config.yaml
intermediate_size: 192
hidden_act: "tanh_gelu"
bias: "all"
init_std_qkv: 0.0625
optimizer: "ademamix"
lr_head: 0.0101
dataset: "wikipedia_en"
Each number is 128 + 32 x the weight over its row's rms, rounded and kept within 0 to 255. Layers, rows and columns count from 0. Numbers have three digits each. The size before them is the row's rms in percent of the matrix's.

# layer 3 MLP down, 64x192, rms 0.122, rows 0-63, columns 64-127
094:079083166190070041070118114110142130185136073157085117095104106142097135157155071106157152110189179126108131114118123129163097105096118058115104135119147064161127164142094146168132146169119146
104:127129133186108071093119143116126056085162125139151106073100133120112125160116168147119121144130102111177113083167091149133096113138130081136055229140076151091136152144147134110093160153100142
087:081144113130104165150115180160139145118106103128096148086126115170116134154159141106092062048146122124133160138112158148106089081077125089101092131146163151156128125075057101150168173187157115
104:103142154160120142124157071111122146081115146065123136171088115140154113126116096122087166089083127128087101139119133159152142161155140122134111115135119109205155087118100096092128144162206138
105:131131108093149084085058109152166179182104099053110144152134131115133161122113135085141103145130055132106104112100136109096107153165125112112122051140135084127122200214107143082137103121133131
093:147114146066193123149100155140100190167104154118130152131148116138088090070144188154137154200160211132150149123173166144111119151240144174078122090143105167114103147125083196138135133102124116
116:109083153089147166120130142139149166149116125130074160199136121092145152080129151080165108166143161159173098136137141102104093122225150094129082161134125156148112177117136233124192179112160152
112:128088133180133064190107085139165190094145138116173166133108130114164157130115119129155120155113136102213122140047118131083162141144096078127105149051137122177161146129163086205124084143147120
100:077174120149061145142090149124117074121176085162113121162168119153107150151153119139071130074116088174108132098112101112135119103121135085121110113116135134089115149075151114153079164141100120
116:127168142091125087118139107119154183170164106171101137113168117129144114131181114050180118130151143147103076131102138144156057139130161142169108111125103082102093097165115153147137143095121159
085:082196155132092137144157129123131125116114138103067076152139080100081124134104151131156118155144114113146135145152105159163132108081098186147209136159105102131115075131126054095117134112161174
094:117079109095154107036135154145060135126162160123107121116136127135158115092103116124129122195126133105151169119064120087156126073069114149196166140127129134131163108177123065126126107129120127
103:143132121120128211120091093073098169111139196112068109118081119198121162116180164094105175071165137151160152154135120127139124087073142076125128139114111136150161103133158134134140175147112116
091:164163113107097144091127143150105108141115125184116057175091133144184127137156144091072105122137096116084072104161148113130190088143167110145077090086127137089122173156136149148143141198183131
091:166109158076158091139163165120111130142079110091157129131107138169094120158148119146133115113115112167118182115116128132130158156199124141145150112184105157074117151108137183107168168137166076
099:121093155094113125126167116120086119102154132090074136105174149130112105072164112165161137167148170135111121111132124093096141160100142134080072198094127132174090162098056102056124091069164133
100:124054102122159186110140147137150150126143122127105161119149149141160128137125102142159130004091143110097052102089097114152101085081153108116165219170122149169170107154133120125083134150106119
111:128171206135152174134169197117145140092085205119134148133114107170166130112158158089136072104048109157137135125098091103087178127087159122122132090133122164169122110129193128160100151170154119
111:103190142153116089134101095117100143115118164145141160138132168156081125164187117197105143103122102044123154162129114136181114065108136143119123135102146188115153125071135090139124070172154101
094:124108178104131168110187131134105163138134056142199122143170136114135134151110138150120126155103140149139187120174106134133162120126129137099152107154118170170121098161083108066137122128186106
107:141184143134103117154144143150165031125121128128108086091147103097109108073099146097134097124076104119074112108128197124192146152098121167104179144132126138154104117119128121131041137124127125
086:138183134205137179102144081137156140134078162118133115153131116154105126174176147153105154100126087104132127186184140093095154177125155161116107153139121161149127115146132150120161124125127108
118:160086162183167109170114115107150196133111154144138158101069124134114175139182140129148182166086147137099161169133184138062130150116129113141114091129123119154103092212140154103150149182124142
087:120123112133120105112130156178145178184150074156168093166119112105085132117063116072122139121057112133143144113064141159064070159132162122113152119139145123104171174134107182169148095113111109
101:164167137108183113112127086101149085109152137078136165121145127121116117116124084221163195118082064128114153124160173158156152181125119098213164120141102088169099117131138181118134125128079126
101:116129160125133133175111155138136029068108102123163144070136182150096131105119134162136122077104148090171148098118142134103161157100155141118154103139131123051119141129122133163099170087154101
096:108150159108157128089122104135151108082115121133095114132164145115179051188088089115088121097114133072121126173210085152195114098127164155148156130066109113138142102078153098055125129098147106
115:130177108122123080120132145121140117128174166142188076166154149127119139203105091122129093170076133138100091100100149148147185164144150169129145165150127153170027094109165116116133101118091117
086:146128168191104092112139138119154103123172073150154162161163160105108168130119042161117138081130149158105173133136139129163138090107139062106175126063111162122156143154112109113102161145083115
090:107107104164165145153124150149127092158122102119163163127135091140113108120079087087127098167119075097081115108115118075123124059170119150137145082115078166168099131131194118117127159110144160
098:129167118131138120218123180180160107129091150101151049117145141149119117093146139146174127187143053103158145208122153172121150201152111131114197060139111130125058086119126142123185125141135132
109:147149153087102144137106060199107155105115116153190143154139114075114169147172118121124116076144129149171168168181132144157166129153144126104053112104132160117144138145130126198190157116092136
109:175127097151126084160173174166165127151132154156120095133165140119076156129105061151140116129178123132076119113114160091160116136140085147141101149127163045145126137125084174145109109157148176
106:095154040140046114156100078133071045115182098170146114105113144079133164118147177158143129076093148104151122115115085113087133106090154167144126127139159157117107079115086122121104095145075123
095:121074118087067056070187145123142064129126159138119125122146149149102085131118098127129097198156163158136145168113095104143121149105112118100075129176151163133109103038141162179130165098167151
120:159085112103163180130067137083085135110150163177162120133133141075130172059173183153172124100145107128137117077185123144102147156114120129165160139181112095129091083083156063107116132131118150
095:135134127135111113083124190101125118176099156121090133174131166153151144085164152088130142150119115097149080194101091149121140081169154162146165195074103099148108099153150085164131145128091096
119:137106084127112113109124176082106091108123115120117135124127122114132153145146132132078187143136078089072110151053083171118140103154151131097144144100110129111130108096073095116130138145073107
095:123188080124130142108136170151125105099089139116090150103101127146116079098088163079080115115076137093159053154119169119065165128127033158115106055102173197132114110107166173136163153076110176
100:107113208129157144184107153170127089144152091166088150196144088150145155143072174126118159119135145135138099173102177130144137139109096067126149172096156126097191148166079113054123123129120142
103:139118086135124132134090060109092150110101141115199109140138156125079152135141115117163121136139143156092155070176170102152086132128144163094155120145127118159139148105096109151073099146114133
088:107134152118153164155171105122164147155110105142063120051143107145181114077104196116095132196136174186087110139166116104161124125097143110085091180140095080144143152154165124106152069130119116
098:105136101105112125133166076114096106101151130133078066102108148071127110169176098168087141132166131138134170115141124112148149129127128130170159104086091136145084104185121157140168143137155123
109:118148139129110161169103205077187118127110140114109134158106120117114107047092162157078187124126121095124064111156100152152097137087110131170115112096135127166102159059160104110163179058130087
095:168152121135138114068112122179053109140143172147117166120129106143130175099109095111056142136189140223181086139187203192097099143143149128156065028106125110095162147120100166145134121140100145
092:118033058153080142103158110088118094100108099108130149097093114076091093121102151170188176103146141123109108141111107135136155175133106182156114087169106121120094164137110151085091101095155133
105:141111146139146087110164154090140118111138142111145078166148102136195099153113162142149103126191082139134140133110168049075106109152139122111167123106177082141210042162184084109132095183133122
089:130103079091125156141188100072183151109131136158168185177128159169118085091096190119150179089145129095131162131163163081146114132068119126123165124152129175080172180108156145226092142133119127
089:123165157185140121183161092164083168168086109169138147149091153170153114114144110065104125149179125153158132096201076129082123143146107112122143179077126116053161209155141159141131107100145194
095:131152131124152081172112124114165132138121113138118125077097099097194160135114172150211161128131131127138149125130158110100112147147094129080168090140142164106144063140111127121104072147149142
092:103139116108145111152118103095078107181122119070094138060183135106090114141117090139078089086136172121136141130127111156143135078094128070167136107156128063130175180067148106121199071118113162
113:124108061096074130130159110163132099172154134131156134128111090093183101088123084165149110134057140120144088099146124126108090137109121133167094117113131082130156116123101221081114130146138149
095:104096158102095180130121082088136135162162146121121164132107132121205102107178135055131091129128176220132155087155078136148100111091079089156076141165149102096109155118154114116155133136114137
104:100067153097212137163077135138127176125122116100068182127112116220096117158078173122126164160157096119162105185133086088107154115139108143104094114164119118116118152113094136103145149046135129
097:140137139164179172101128136151129175121132147075113188133143100110129118187092091115056145132151116104136149139077164126161125157157140114049102112040090122088130175158131185069104125110065087
101:158111121171156144151169074136138137137154125146172095121144142058132154151063105144132119111132108134124117091132099142133129152113149123101157141127152122112102141162121100138123080115153093
090:178165098102110171081078137163135109112137120159124078138149167130154125123121122145095101141064064138158175104102112098192154071137122187160123116139141134122095113146160089127121122173105103
102:087112101136130168131111149107143192140117132118111151151147116188204091151111124086104126066079176122112149166108081145092109141100106156154121151155140167129183137066127113092071146151139125
087:170123141190110076120170092151094110121129169121105081095145180134074143205161116192134124149179165100120118137145133171106089109111128139151116150126134158130106127134163079193072198164065118
115:146082077089145127128128132154146131171130112143170171091098110123106130126098127172141091144133159149092129105117128080106144164140131132161138143144103088073108132101046065127132126088162129
099:144124112135107123122113132081127153095146088077108083160098112150115134142190090157206134197148155155152069150104125114165098109214121119146081150190138131165136129123170156157162093082082156
097:128103099068177193150138115139079136120128180146166140109153140157145166100078171128139117139126183094117126115139132132129218122143114124129120156114148091085163144144106109107137082139115132
087:100157199095102091144124167086162140104089103143210171177086114073137109108140138060136116166198095095130104067113130142173093154150129182160101146119130102080157107149183145157117112130131133
089:159147150163175156128126124113099161104096069096161087134133154107130116123125107144149103110141105111095216148123128193140178203132113144098213118127125156127175096114116074180083077104188126